config.toml
num_hidden_layers = 12
hidden_size = 448
num_attention_heads = 4
num_key_value_heads = 2
head_dim = 64
intermediate_size = 1792
vocab_size = 15678
hidden_act = "squared_relu"
norm = "layernorm"
norm_place = "pre"
norm_eps = 1e-05
positions = "rope"
rope_theta = 4770.0
rope_fraction = 1.0
qk_norm = false
attn_scale = 0.125
bias = "none"
tie_word_embeddings = false
parallel_block = false
init = "orth"
init_std_qkv = 0.0243
init_std_o = 0.0322
init_std_up = 0.0243
init_std_down = 0.0
optimizer = "muon"
learning_rate = 0.00577
lr_mult_qkv = 0.7
lr_mult_o = 1.5
lr_mult_down = 3.0
beta1 = 0.9
lr_head = 0.00458
max_grad_norm = 0.5
warmup_steps = 200
schedule = "wsd"
decay_fraction = 0.464
decay_shape = "linear"
final_lr_fraction = 0.05
batch_tokens = 32768
max_seq_len = 1024
doc_mask = true
z_loss = 1e-05
train_tokens = 400700000
max_steps = 12229
dataset = "wikipedia_en"
Each number is 128 + 24 x the weight over its row's rms, rounded and kept within 0 to 255. Layers, rows and columns count from 0. Numbers have three digits each. The size before them is the row's rms in percent of the matrix's.

# layer 6 MLP up, 1792x448, rms 0.0843, rows 153-274, columns 280-335
113:127141122087143133101121079109126145148135134069116149109121131113133131132126117123149121132095152121134111102143137102144130134123146166069152093119109107095134087086
102:126141144147107104118140116128155130174067062092110111123116123120157138133143119118099124129093121140109157146140072143104161135170164153120124109137140173152138119100
108:146174130144111133122143132146136123147151108110144107118116115140082110141158137098119112152143142152132088132133106189155123156164141084133091095130139117086099111127
104:094097175112151094093137114144103117145190129156141100122131144144134124097152114133159107113133133167085122132102096074107101122086116133160118171149075114131149154093
103:182119122147175104133173099148123153127115130120128129112068079113106131108112103086110090110154127161121077157123117134154140141118108116143146105143130120089152133144
093:127122164143146109155129130132135145118133106085119116118116146149097172121114163126179164152177081097102092135134126148151149142095098126127126121088122134159125103146
090:133092126091117078146136174139118135088147135168133120137124125142161136191138155140137148127141129123098091132160146188103119184117159132146152104105119127119133123158
087:132123109112124109120105161128129117116152108019123096141097166122115148142146098137113139139113146132156182127106163195119171157116126144139083151116099163110147119126
114:128150124148126137145138180175128118120101167062150133135145105142136161092126098114118157106117074129095166148109119139139070143148108070116112121130106125123124144178
087:160134128090182120164088114108149139163146111128144140166093138131130096099076162137103135143124087121128106137121130169137106108163104115128094154115189123136146090144
109:192136156147164111151113161131119144131110151083154154148151112110161170135147103098085107085125147107077159127120148135138110096111158132133189107138176116154124127106
094:156130139152126161172071149113102119171099152139114119130110157091117131068098138116119128174151152156146107128124119203146109122097113105112127134133126118094114073135
090:163151142106097147097145133140103143164175119104100165139096166151116120098147110101135116196100072096139142121112143137149120125051104135155113125137115138126108128125
095:146121093133093113105132145098142175151103157152134172121144125158178096136114122138161148122145124092101148115086070164148120097099179115154126138121133090127126131185
105:111121145146154096115120130093139156142128156125174112140104104155148133134135134108148095125088102116176123156105164121148154139134118147116157139165096086172132093099
106:123175104097090142137136126110151112135135124152088107147168139108129113066142117123120112097129127110135167059156093129148161121165116140112123144117146121150127145111
094:110161110137082078084160156146108176135102161125084125141132165077154098152134140115143116164158163130133126134100142165101139140134112095139144173137151134120143138131
083:160097153084187131126111154168086124134160136140130177121152121117119126147156115084143146096149136134102144125106141135133154106108112121181106135111139113126150116063
111:164093121156142145087137116162148123128191122149096140108110132140168142149104121119084157126130112114112110117150150146137126124112156071188106099117094113115133160117
096:167168167108101137077154135132148143137124118124128109082153145121093131133130119118108120183157078147133135137126102091129124150108107176120148146135139168121074143106
105:107131149147157106117098143104142083143151132121146137137137127114100103145143130097122108160136131123118145098136134142100148138136062182134152158114128121152135151137
123:122119112156154164141132147175142120146125152166098142137184176075140117121115128140114080088132156131132143123166067165109079123172150118120121138116136143151113137153
114:111135139132094151112139106134101106166150123115076093133151119122136134162150103094128108104134135130089163129079137135053140073136098163114144163094141142129138138162
109:119158121177128114132171139171115106138161122096110072143115103114117166106091146144113114088170141115111162133123130140139118081121099079137122137128173113107117109142
114:100153119133128114175080157128119090140129129167152125123093147122135105108129116135092093146125123141133113082146138114120115146120118122134110148125132143148117085187
110:115086112096116090176102139141140126105120149127100117115131136109140121108092127129110122114098110113141152092111139158133157080157122163115164099149120175135100175136
108:103117107108128140113136092147169140110104130151054105114157116121106161114083121154114070133102091122128125147123121107115141139136133150096166127141149144102107100117
084:135096127141131144114127142087089159110119143099091146153117134126094129138143109153125119148117130123133113139135146155117118115092170144124130096106117160115097142143
105:134137145132179142141119129104125142098103143119152112117159107143171126124128136111125105137105099121116165079144147108163116182173119143162155116097139155110110144100
118:103118152165102141119130107147102094145097166130123143141158121152096109131110125107142140129121141108095153121136126091102136142101119158077130081129137129120114136132
091:105110145135171148131158140142108144142094141104105106150106109152114168160129119105118134111128152130157149088123093143118136160150165168116101166106114122136083157116
120:137126128136134129153099139127155103138116128184127112126140132113099108144161117146136085113164148107103139107110115116153111132145099140133139146141124111120137128107
079:134116095111127140152101117129080143114113136165154175066101101145129117107130135102128146132098159115097155109112115140117165130109090143088131104149144125114107125124
089:116128128152095151152106137137115136092116118079140129057137148116151165155145143118127140095101087145133113142174144093145156135129113125135128154129095156127158161155
094:099144136142150140124174115123104141122134138143117191151108145148110158103182133091106114136107115151120116138106123124138105115105113132113091141126099061130170129093
100:120152082086087099135142116115144110139105138117126091157138129141105135128152127123152109081086097124134127140129157070116108110119179128155144120135107114111088136110
099:138143126174154124147110094119117125091128145140168115092124139132131124115098137126140092077123120154181094086158153115124137122124099098132124128153096150152153189137
083:112151137174146126120132144131151121108091074117153138108108126102150122110112129139147129104143094144116104164112121128142063148131146157171101134146108141132119162077
082:163141110163119124143127145110120162171182113145145091128130075133144111186095161134113121129117135137117166101078123084081117175084087096123118145104098094174147155118
111:165113139150091125155103088115119119121137100118115074121128146138125112083108121154117114136114115131115061139125149171151121153149144155157132127118147124097128110134
106:153119102096144114144149132103121129091113136109180128167158137144113090148108123136085140103093110099129152119140123113115116161161132168145143110116147120183122187080
092:111084192098113126117154149108159101127173135161100158118145146160127141153133110129132119147103136081166172145144167142107149095101107156142098131089137138109116121106
101:139125115083130118138104146111129115170126123126131106171138174110124132136118133108179155116167134150147175104134089154099136116117104147144110136111085128151093081130
118:122123110129150157121146148143142131106145148149094097113088115145127056171123092121101095123108104128109120109157111140120140118101140174092161114173108130119138122203
119:138126125125109161124124132126131171120119098116112144147145148126121145102097162138112137094165111173137156121103074108109108117143099120166135128120129142116166145140
102:114159102140149137153144165106143114141107129144142106148106114175144137080127096134111155132150109141118120130092153120112108123137109106139133124142061125134147095092
120:146128094124134123126146127122153168140159144127140164128099137149134076102108117146139102118106125143128125127152125111106179107081132151148129106107108159125143116136
091:109070157104111083142149140109147138103126123154137155072136141099145120108155103109108119184127123150088129083136097101128147105101094142174135170145103122128119139076
082:165108131148167123117133089185143125087131128160089092179139159113139104091124133121127127100169138109109089150109125161124125171130113098149118134135192113126107116128
111:145136092146066155135108124135122088177160109159131110150129201130119099113157100148175106163135136121097113108124120127136155149123180100147148125159131107110151099115
105:078113113146102130109125126092087119146148127124157104164159120157093148142092164106143149115113173140091061103129149114179134140150070146125139138110126174156166141121
086:206147125146094095115122125132140144121135133111103125135125117142098101108134141133167106114132152127116128092145087117132136181178145131098133108095147132117118154132
071:138141119127089117148147185147159134156110157108124120065162136101079119086111110107136163121142179122102142144118124157090092159114109128112128115112125144121127124130
078:078113153095144149119136094099146133144095140131115134142130122137176090133117160118143122126062121158123110117140105128172106159090145165149098159097146134152114123115
102:111132112078113150114145148126164144115092137134149126082165130162183136094120152104174119174133120145116094092084113140117172107133119109116113166122081140137166137139
114:140105139194123126143136072125150098170099124054106153149153137109136134149147118144124132128123150132136130135121107132153145167115158147137141117128136103143119089073
105:165130120125114086131154107168106202122163137136157124151131148134184127098130148134094122124168140121129154153137156132126134113101143098107148155165111111110114091129
093:151125104122145118123172139114148228133161086118141147149056142140155161102124157158113114105132113116121154135123116115149122149142133139118170117131143100133148132141
124:173086126109141102147159135144121121120134116144134139112146131181132111159109132132089138123151140054100152114108076123156106101142120100132120073203145108119172146156
074:143121192149127144168152130140160125205149129141108119127168162104126134155149109111155152152165111130064119108118181113136109153104144105144130106102151156108138151103
072:130151143113105131150157164145106150108121167114151151113114091156106118120142129071119119103075119130159110154099112104130112137114134128121140128145157127105141163145
112:139146127124104077116114112121151157107146135158069132168147132139109126151147182111125117143110156155100141112175104141103150137130086107130150123127117104115099176147
112:139116121128075161144150149156179156127121134160126100092090157146132115132125140099136124120105121151151102115098137155126135106083142140094163144086142139139147112129
080:070090135117128113193140112120117092141102149136139126135132168111136113108098120135131142075105170080076139104094173115117097143115163130145121116092131129163150108170
108:147129095170108143125107111112137117145155184142119156102141128105156076167134170115122118125114151143156110146129116143151099175097103104147119100137094132116132121133
129:112149152144110113142129116110183136153117116126098155123105145121111106108148111152086145138133168138151089136141123095126164122157128156140129138138148120177148113096
097:111121129144128142076135160133150129125121181109095113112122108096113154123127106128114124138156109118084161104142101136103144149139122118160158153155150164139121165142
108:133114118104143172153089152138137105118122097135162151120133135137153126107111080145143133145124143121101109145127144126166115135181094122112144156186140154127160154131
063:184140159103111153113135164104133089104048138114115143137131143145100126180172160124117122125124145123146111151175154136131166136119144099137100147119127105130100136138
129:171151150105126109128099117088130122146156106150136153127142161069144141141163111143115111144119137112149135109141119126075108109131145126104136100086113163114136130127
103:127156113114174090114109150161103137110139121150148149166133098105109110115129076113105119126122171118131131128140155126109098123127132119164157158132077143139125129122
108:136080136144125148136142088127147109095100117123131098114131125152079167127155135148155148111125136144100103163174132139121192136126160113143132135122099094162131132111
103:147125139185136105100129118156155172144152117110115138161163167113178152107131105108136117123098128149129117132083154127167137131105155141098120100146135112181115135143
125:134117128114165156118117126117104158119116134130172127131198117128144115127121134085119119151145116128120179164145108114136136145140103188110134136152138139161160128118
112:125160139092100140124177108158104157125097151127105129127129095142083143073168091093088107104133124115127159126129136111131114163076151128119144120086128147145163168125
112:136124113066138095141127134137144106152126126117153137165149147132084136111148116106100143133095154106125148106138129127130155122124141102123145140108120131140099165143
103:109146126112147131171086145134097075113126161145152131135115100118096079152107178170089147176098105082153141133171123124132093099092130103109102096168116140119138158133
061:093096118133104136155054149147110113168147122148138166085126107158143117131151136119129139148142107132140141133133154155087152091107100085133153121118121127126125081131
117:119132107140124141129162143126106115096116119134062109165103128144109095152136136130086119118169146142113134143160139120133129156119124120148115141124117117150119160132
103:091119158114129079152124137118127113133155146129105140134127122122142125091095134130128111143156177130134097105167147168141144151144111105104109171135147137129144143127
097:150171120123149080097119128128075131140101101090125107145108119118157128080118073071161097100141131137115106088135153152116107119140172120113156162133103080102100120111
111:091126113115104117092154078143160131164158118095134134112124112163123116156098115146115139130139084086162103126135103140119141120119161120106146127126159122134131060112
084:156137126128152141146140147102140164116128164105164165151185110119131081114127102113125077136140141127157068136100140098080100131154097097072141097143129166132130130104
100:163163133138113146146123107141137087157177137094137118105118113115117170129141143137120131122106154143168132101114134127065099149140160101200123122144115167172136081091
104:124115135151133110107183081108162094109128086141121080124119121166163120101129134112137137168155109122114094150138144129182129099124127143153123126125115124144140109109
088:105183179096165114112122113149126113119149130117130079108120143174135129101144115119135129138095104113106122140125112146163161088143117125104168126153127113136152116142
095:110078137137125101118063148133086084141115156125123138153174105142147085102111136118133155132147128167131150105130133130166123136182095089104129128147139128070116145122
092:087145121123107139132157119121118110104143067120151110094151111125181090095135095124148123142119110136117135134125133189098121131148156140114146125127148124158125109123
118:112120120138067097106124096118119158153136142133128138137178115119140137077161162109138122083121141095105183095150114119139140139135123132136144159126095141102104106119
109:144147130120122173139144121147131143118167118162094131139114057099085128119121134115125166101144092176166147147141076098150162086115153121103141104130123154117142135120
120:093181153107093134147097156124117087191117144131161126173153112139133119127153163088129093102137148115161118128138118178126149145164115110107094139128151102108128131132
091:107148133141120097134145131110128172147122144117109120149119109153089147127164105149102139114138106132140073140161129158103142136166159109160177125122160138119138145155
100:138100110116164067178152097157083144144097112107149138085101148164141167095133158085087134137148062140107175135149100104119089157162131106133143159105127169152139121142
101:136120147120146158125141090080128104161141125147139125127096130135102118138110091141094144127133097120105119150089123125145111188152151130152159145133108142144127122108
118:125149173095105126117119127140151111101134141102134139181127109108156109100146192140138117139106115150124126125152138133107078137116160110102147104134146152111122111111
099:213113091110127144093121169123121122210135154146136114122138132123142120148046107082099139112090099117121127160151146154118070132122122116143099142113098104081142123097
100:124092121148155086104080130155099111102120126119164150139145086159076107137106170123143143087121161152107153129148130159161164104115165146086158112118163164149127155127
091:121086149151154160142124145150130150135084119153155122102073118111168121128102086149148107107123148132137113137170117112099163089140152108125125146142180122096144145162
105:187109135077110162120152115140142111158103131160149128150102146144119129168124157107054145145167108179129137142133136142136129080124097107090147123148134148139118124129
092:155117146163096110122102157152128101157108102131142132141158163165132111129117151156135149136113080106111114097146136155116081116126088065148135167134120135166109093118
129:128115143131128092137183105147151112094115101150109138122103182067138141113098107096146089163162147134107175102139162141127161104137123150114120143126126120124136136110
101:154104144150145118109133062143155146183100119118160105142107106144137102157142118126109126154146162096112094154144122089143148122135140154106139167183105104072110170148
096:109143150203156107135135093108120154122130090173135118122120146136133129123100115139124133103133096109110139101117096122097133106145136149127119100156162087148116131145
128:139146094134114102158162139138163129144132109111159149145162150171111202126111112089106124126117107126085105086108072132111125117098168142156135135120147135169166139120
112:120104161164069116154130145147146104097157183093100108132112144139137140109131125147163124120136096114101153099062103129143107154146136143117155127125107078132107101139
102:145133126074096101126143125128155087136119114126111136116128133131119132076129092106125131114097152095117139122105126115146088138146123119166094128111127080152091097139
100:127173083104112139116154165138115124113143121094102104146160091115147124114111118120136128118125122103140109120109158101101171099129176134138128123131105156103128138144
101:106104070115128101180134154138159150149192103131148116106167114140118099119131120126115107117133149100117116093097136099168121107113137134147127120117112152113126146108
088:122124116118152116093129164154177151093096130086128129146145126126101147132137160125098122123154085114118140156124165143128105146131095140105172108081131142157130113147
114:139139137116127121103131117153076093121137092175142129108159123134138087146131118156129118111102132148105147130167078127149141115088152100134128115150126124127148138107
106:095167129147120131129146113085147136174123145106117082112130120147117139129180121098127143107143091113091122153137137121155130131140097102142156124150119162128084137140
104:142166125114140164154162123087163092145082160119154104096138097103139067113141112103131158121138155086090147130122139122113131158136132142092152084135134127157152108134
092:119140128166153117121125137126082129106124084126116135150134093122094126127133080111075072102119088162105151135129122137110153173111137171129158120123129151096127160170
112:132156109121093116100115106098130150065163137170143115100155132107125148155106137131127118095127157112141098117120116083134130131123115141097141130135119103127142172087
078:138092136169119118140129141150122128101118116141116145112114187145089145089131105132123121110114138138153126142127141173121125172145125166118125165120157080148124127126
092:149087113107109091118139131102100153130107129129144121131093130128126098109117097111110119107104119144106099116166135091130100151113153160127155152110166137088108123153
088:111120098100125134154124071114136159102118115080050124128122144108141129117163080174134131078154128144154129109100120090176138163108162145111161118109150123130114125146
099:116135096129142096111105117131096144123163161132109162130079161112168096128121054097144121126115163163180105163123146107132147125129144105115152106112121141134115128165
060:089116103095140051090142153145131110109083125127130131143101158111141149116158145135135106072096154101099141128138161097159099141119130102141184124122136105089175116134
075:126127121075121156167140153149136109138126142103126151137152095126096134142105115134128063095160154106159112143119141111109137115125127103074145136131099167103142132127
107:084157128151096102126133100091119137131162119102112155121146142127092120173159126123093110179105103164132136114169131058123100116114133132186094112138164111138168136135
100:137139152087084117127095132141136082139157134115115118164129129123134113145135127131179124086172118138133150149110087149144161117102124152110147169117153128161127164123
# layer 6 MLP down (transposed), 1792x448, rms 0.127, rows 153-274, columns 280-335
116:118114092113141158181113112149101111123118133141099125132130083144154131140069125154102101119133135126116110161033113153106124154121144118160140164124120131124173127081
109:133134098110126147147143069135101151147124129131133106106118123108113126125133094144163101162077138121179139105147115117119119115067106140091104146136141125080141130101
109:126157120129131108053105102120131165103120156113144131108141127130125158164093105140142144111136137143109150095109121159100142140137100141116121136123068145158109133150
109:156092111134098128116172056159107155098094109118106147148125109097118152147088119118155087108128159132139142088133114150147148135118149103137152114106112115157134101123
098:111097125099099146115182151127135116108136148116184150185145130152145124140119142176160120112132145134121109100095098103083106151142125115107168116103119110139163175113
089:093122137135111177143109095114125125145132129158085132142122169109153153084116102115112109087088094125112145123136141119100123119127125141137102111121108130122167162158
094:128149102123131125123123151116144170171169118100167147121114166162186131131106117116129136133097093089087122144126134109104137160121138132156187100132138138120123166093
085:204131089105118138148161114148133097191110114157144133120136072125157103101110157134163079173108096105070145135112115156131119136146137119140129069076085136129132138145
114:091131114156139167120085125091123141139163143133140123071146115138095154130125165181164106140138136132154107165116127139139122091108120155070121147147130108096137084105
085:161124110109115156117116119150182132154100095129141106107120104139126158117092107121139129125150141117095147144129105093084141083139116118129105142129115156135158122106
106:112121095156116100149125161162131119136136115115135128120135149147086094111143170146187147124108173137146096123109120126113124160135097119115140112175136133094150140159
091:104120101134142113119132146131155154088147129124125105101083131099125173160121104153141131100123099127099125118163164130113129129150151126150140121063098143146136130135
089:153130107104176104101149046120135138103129141138157087128144092113151140068134144154092104126136122140089120126151137089105140170153143133093130101129155119101176120111
102:118118133106131118133116140130116123135108097117148155108091090130122125109135114115117105164120143179147118104096109112141144117126128188118117117148153159158097146171
104:126098122115134099137115093150113171100183099096093180102126120103136150122109141149097131112116117135117110132142128083096159065137123124079114117118124122150096113139
120:120137126112121134164150093160108145113144143100116134110164110130125174125131126135103121131140201081128151138134114151116133089127151135098127091125137102103112120134
096:141148103121153125143103148138185137099130112123142097132137121152136134139128133121156119109125155146108109108115058121145136137097148103124132103114157127112098113158
093:103107153138102119111097139140106136121118094120158106143177120122165143117084159212159163114145078166142111121159110118108126091151098132114149143116099117126131120128
112:120158122115127134174177091129163166096159092139160160118152150096121129148152112097147147090163151151139129147132121132115133151146123122114121119115144134104130124093
094:062138142106075140127184135138099149134089140102102094125158152118124133108128112127139105127124160096102130148133114122117141093173145112112117130106136142115120118113
108:160131129093108075142141123120158166158139115097088167121186141127079168118123148177130140125121146102139084086081088106161102168100115133097134106149100144137121098130
114:117134146116142081097078106157159086135157140127147155109109097133153077161141138103081115121120134121095146155146134156096140102109126142096102053133125097114115151109
113:126107116122112130119088091128145129078095100105126121129165132144213133154140148105111092129160103163135091150109174108125109180103169097170125103126164136138165102102
112:124160132161114080069138121128140138129123138140124175143117135094129129146116116086073151152116092128142158126122145179151130135135139121137116113150131109175100140134
117:126090163166100134096134075165137123104122154147124097103091144105120143111094136108122138117127121121127142115123116153078169146091119116145193120168147147110116146128
103:144092156136123164138148118173114094166130136084117144107102122107160137120135117115109107102111100116149093136139161118125154164091161124135125121081166099129100182074
107:135089133110128174124135110135194125150115142137113178124160111123134134098101095096072138120111142116083149097124127096146108146130111172115111092148132104165123075153
087:107111164144130152140151117136132077149100145124122159165088121145133152130151139157084146138092134137109135119150135143162148112150092153116100115111094153078143140113
110:135151145148131124131125106142122129163180085154125162132135111099135171138115087099110134130148134132126127141120105162139121131101146109161109149206132099181142131104
111:116090109134104113146062118123114159114119131115129116104115166116106078115147140152157139127130144129087112073127158130116105155137137133136089128131130125150100140114
089:170142146094090175143098139112119047159129137187138133120116130127118087133103137118100079166131102089127112100107108086141122130118117103076094077125144173114173167102
118:110115102138137092117132149110108128120106129137080110129124155123108160099127105082125164140145166138118102174110113136103169135126102136095117135153104146142150139149
074:105073104125127121123083108169173133131157116118105146129116137109183150131146122088163100178136145134161125160165184102115094156109112111170096163131130180117164105137
084:105158129113148206106138122103101133161110170130121142159170122113127125139182135146141086120091155136121122122129132165132118142138096129148128094126140174121143087125
091:147097094107139089115152124102147105142149106119123120143102116154099159128135154155108122133149171140129125127136143137111103148117164154156131123069120162144133140109
098:157093129138158129114158136110113124150103159169110118124159156110090124152132146096153160104117165119133129126149107117142154135112110094104149056157149098122136119113
098:115107121123136096165124129138162129141108120130102123124147119124074103168098089138090137132128086127094101168158140158126091150131163102081130103148112110119099167125
083:107116107129186146135121123162152129097109175160061167106132142125084123152142082150119107119112094132158132108155135134132177099093135092127169119133090133170124138139
079:040145119119137141138127147148115135102176122151120138168114162118121149135163153069141147107143110124111114150114136134179094125109141118189157084137118167189131115121
118:086148171116164130131108138121136110089168137127086142048108106141120149111157119124141137121124131139133180130145128140157140120076098165174136169121117118138116143095
106:147116146132116113118129089072126092107086086127130123167168118137091146094151109117145127151155106093113133117131102135147162089140109118128135098131111159143142096155
091:111132106137093132160190100126182145093091120119164112176146122126109120146144126114103134113096119166139123118158145127132118114120124148153096145152136137092112088129
096:152122061166129152080167139158134141111144162095142152109096097118125140124133124083139136121072156157138132159130128142158136098114112140149111125161111112105162122121
120:136106174105140121132135143165113121111108131067119128130105165156133118093131096112090149128150120134106055118132121143145156131160153124139130111179138114121073169126
115:161140122124119162157067127082131088099115136119137131144152137125119082131078130130168108134148116123078097109120093159130108179146131153128171140142178101108113155080
104:113142119109163130131138136095130136101139170119121098097144121126111154113140098102130169114122112117157128141169121122129121186124140141216144123139148142122132079188
110:128150067132119094116136088112155117124134093112117120132153146103115139123139113142130126117121112098101128105117104137134090161150115170165087170115107138079103120121
091:126151140118130125145117132133100124119128135130152102151138116111113128153079101133142125100105117075156127160107111129144114175117114162121137139103140142090136126130
086:172139127071109091146119136121124109146120129107185144109131138173099159144157135158139121163120135164118120093180109127165093139120131134121128131143135116086123128130
115:118113178129130139116160134126111202109083160111110110128073124094120128145119154099161116089143106119133114112144162110138150146109142094109113125081126149141099163123
105:093112147120129132151133142124119122172123116139152123073164150162105116118166139142152123153158146111160090143094128104168128133193130147129137131129140119138104128106
092:122123132143137107112146133096129164154080156145153171095153137124129124153126121129113120132169166147108094150125123117113175132137131142080131152118158108131139124164
067:146088095149136107141151127185173144098137093177128097153082150115155119162142166176124142154132116141135135154099156135117179185124096163151126181133148126100167148125
077:151086134121104163097128103111124157115135132120179119135118138135138137094122120084155138129145144128136097109126125115117111166131123109083136143131147146102114149163
101:148136159146146113168133072119125129166174147133110124127160098101094098139178092149087125122136142097151135125104094141141103113136087176174094099084147114167082117099
116:086101112144132110131081083118133152125192116151123144148168105145126156110160111135098158133174069127099151167132129140118145122166110159119091113120149106111166146133
102:136091158113075154165104119127149128099127127140093137166154183075111107143128115164146130114161115130127133083094098130122114115156127156114157096118131099141106111145
098:094104181170134130158108154135142121125134108131098143094169129117132123104127155134081092151121128142165094119092108128117126105148089111116100145117128129119098135158
116:133133143141142097104132133106101137076122133139152110050169091121087210125105129113161135084135105118121124160109171129102144130091130084131106123097130104109128114112
076:109094125152134138135164134169144116159126149145128149141152153106153158185072128163117120092163131088111132148128121152117140105125168144165115124158161117124163129115
072:137117159137114139145146154115144134112128134133126143132094112133147138122110140101135152131136116119094120123148088128093137145144097120113107093134166108113116112140
104:183088071106124165078110130181145121125097140102123112163099113127164087133070078134131122122169148087156135118117110143142140148143162136161076158170138149120095111144
102:159117117110130097137149168162154136141115135110134115152129119093150091143081167142124111138124154104111120152119122136150182137121145129112123147123129150172129096147
087:147130163138079116122125138113123123094103107140120083147089099101157106132097145105136154115169077179128099130144109106108147151140135102168167110176148107144114129137
105:139147085128182123104090147106139117103069163168117120143106087125120144108178134130111137090149088100131106111139149163134130091144130142135161137159143115151145136124
124:145105099144110105105157128154129089113127151132121141140095129169129127157107105127114111110092133104111133137086164106111144181149127150123170131135132117144125086099
089:149145134153147106176097154112100116133125084152139118149148069153091148131113132105149126113130108120148106128154128151143071088068134163119143106123145147121102097130
104:113125149132124142198093114140134138115153122116095124100125132130098101146098166118144107105143115111091140059105124144145127149138186112076182130164135101131155126162
065:094157096152136165116150147103114146135112123150130119129120137147128101038159118113107160104109130112119124146141166061091142097162101113119098111141127138115119085143
118:141150145119118092115082145080067130117132131124095110155120108133149142133098155155128113111172170125165134100161125166091126115146114107115133095126151112118151121133
098:189109122117085165112122123139166140155150143139113104120118139136154120132157147180163092131142124099151155110152126141132177140134120147077164130135106113096152132065
106:121164124131145121143130112129110128131137114124111144137142147102119145179115161103110116123110118118159110130104211143125135150130098146097088165143149143127126135129
097:142091159128141123117090143133156127123147109111127144104125084111105108137140130119113081109114150140152106100130152139090126126106103092117139132097113145140087136105
143:128142149107132167116100118112106148152100127118193136153137129163097136103104154114140121114144119171130096114092116134119133155138150089068071128135085138094140126174
105:135112139109104088114116121107166134150096092132113124114084158076164100150062139129154141070118144162101160127158187127158147129112152131151127144161143149103155073135
108:078120126157111140128110123146109116136158128107129110100154159112079148100123134147147150125112155082178092094173092114090116082130095134103148101138131158114153122156
100:092111120128130148080166104164131132143150121120141134139109154190167167157131120158151117120137122180094139148116105161170147138125140120151134119106162149117103084138
056:144122115101183044161113134174135093114116116135151136098136091121112154137090138118135139118137135129097124134123142108147094123128140142113081104092109118113130144152
108:130142112106069098108119138086148127104110110123111103092138151122137146143147107117120123121126157129107153137103126148066147140165145134087143067090145107106124138134
118:116196118142127169088124157144145086122116081141098130118103121122105133089162116133090133122151090129143108077110130111129147117137134126113137127113122137130165172138
097:130130121127129130129148096126103113125145108127107099112138126130109134122166149115115134141161124153161189087141118127138110112120109091121095175142093097116140093106
105:175071133098130176111136111102126120127110098119112100138063075106099132084136104165103103154163154116125142140126141109112135124135142116104128182092146130111089104131
088:144124162105119133147116130112131155130141119154124141102155086175125144120132134164101124153159141150126134155170126115105132090093156125152123141135137142113105095140
102:138139119141115108130110118099120118090093110139179091151187137136093127117090120163115141149089137148107147114110077117106122105098166130135143122103117126087132136169
101:108137168120079120109142139137180162120109137137150135115124111160117109115163122190120089110156138101150092143155154116075113134118139100105115122140123140140126117151
084:162137141125154130129105120134098098118141140113112115161115111123130121169133131111155130165126153121128129094132105098126128121132121102115100165110109125127170113083
090:132117119149163101127112126139139149106142142136062152145148126086114104149152115171121101084071084124100137107111078168115123137138129184090119155112138096157119140146
093:142131103144114113114145121121132123134112112117114096131094104121142132134087142089105108082099117138184121134195132116074097124149114105104124118102131114143163145146
118:083097153152125184099117139084106114120132130137124115132109123142106129129102121113150119135151144119148109125125148154104151113113101132086104105120100098125122099148
114:086128118137116093165155139198103099138113162111112113091086136106135099095142164151114157081165125148179106172151151068134124150142090134064091134152146100125117135136
116:135119112088124116075163108101156105127080174141157091131117116107139132135095087097116145170111113127134120145150108118154155145115134104170131169133068117180085079167
091:160102134126160123095142186133094158152108133179126175119117175111130103102156115114081157109150162153123151138135135146117107116131136137109110141118090137111161164170
096:125171169101136156118080127118116138155086144111124137086117143088153095156119124146096137145122136135118085139107117116137120119133150160142102106126124106139089122136
098:133126151134159126135148111126159115146157132138127099106091131133158118183145146104193112136167096127110125143145090144129132123100119096137118141115135156137152092124
119:143126170130129144140186153115139124102113163077088100144095166134148167111146138160130142104121164148073102104094105121153130152108153136105185109126129130139090159087
098:108109097109108099136110138152148131105129117106086156174152103127103092125140155147137139124146114102120144135144143113137153140130141181156114144101138127113119161162
110:138156133148120147125114154132109071128144109097107116130120123166123108103120123158155122140156132098135117094104119126131089145114081134137117126145141181133146127128
095:182093102094148139102087106141145119107126112125153120131135125159143118153114123075120116156102121159114120109170085102132150138098145129117090111127132132137164105128
105:133116194124145117115127114106120107110083139098143145096106122115115151134108123132154143109152109112099090143148172124133163109070191111147164101084114124113140102117
092:148100115108116131117143140077146115126116141155125131082102147159135168108115135098097135124113180188151120198122132198133131109142183107128149086151136157134110132139
120:106151160156142135067120108115133145152159129152132126095123123117111181134113134149111146103141132134140118134128134148159171143131110164170095146136124093146176119124
095:113136093128126102125101162195129143112129169129128146139107129134119106136104129157085103110124149109158155110112131107141123116151153172150112088112115147137114143081
095:068117116144098118176110129094152143139096147180147152092123150089144123091128080114108131108127109105118149104140165143136123124144128100130119126183129141112141116147
130:150126149073112128121154138118138147105089104150099125150120163111082168106148116085146138103129135122104151153162153144111145094115168181114086138128109102108147120122
103:117102132124120142158109133074131113086101102099144127124158158115117126136147105133151149155121148130092118107130119129144131097100165122173130092116131107095119167107
110:127140107147175127149092126145110068137090153166130108136060118167115145158123126138156103122137113148188139077109143128099139166097149111150167140101145074118118126140
096:129123157142156126163135110134106134161150098113126140156123136122107063085101162141097110106147111164110159152116145104111099093141123162161139149152118164142120098088
104:081121110114112159154151133126079150107104120136075103108142057107141166132102159130102144116141116131157136162111112113087104120106122167144143207145097120151124113127
093:135104163095089094153166107119117131128114140110122155155154155110115106160162118088122146123129083105133129153117144160137113087175124120104176180124164126125158116144
107:153086077141125159148086145117131117167132133104145140139137093185161149132138128114148114108116110109123153104092125135104113113117059154112097148092136117092107122102
095:184121127099147108158151152123131147133082113165134178148124159112148116164085144149163113125142133157156161114104107110125042088108170067173134112116158117122153136113
107:133131142127133131109112165159117100126117116105129078122112128074115112142107148148122158100110104131118140153135119117126108145119132144125135125127143123102141139127
092:115122127123119123126092086119109134091164170107135165186116144093127171145174112133146123111115122132194145134159151123096123148109107161125121152100132155110147136144
112:118093115187099163163201111098095135129109127108132138133129097177130121114108103159127136120145165134116148156133140143137088144137115120116138098129159108138095104184
073:106121072149138117099186126112125137107094132126152111140127129118114136140105149136095129138130168125113155164099147117108124096128113136113155105116135121071112134158
087:128138099136123135119134117119094151106137101122150139152152142117122138181113160070111171127160131121132136135131106090128157137141100125124143130122104146119098101154
086:148083112136113133155142142108129102119134123188076157120134157142110123145102156131152104138102054108122105169129105099113131121125104151127113118131102086124115147157
092:136126143119132129125134113089123183094176131154156119121143117123094131103161170154120100116164104101130104136129121126110103122141066111117146153116134140130139085144
065:077150125131118142163109104128156130138158125133148078162119141167125097094120097145110147095104165118134174111121154172147103065135123098071121152181084120164150109112
076:112150130105118156177136143121116145114133133140139132106150099119129107095157132130143109143139107084132159091132137116118122109084107129109139126157154085132140144119
106:149168174178107142071069116111090116142104130070119135107174184116100117151136121127109101172147098169097141164123098088104123139139146116148100111119133146112117096145
111:143091178108125134139110135129134130129155119101100144133172167114118106122098121138144063129147128121143101162111161116138124106112126140136106138120106131178112112120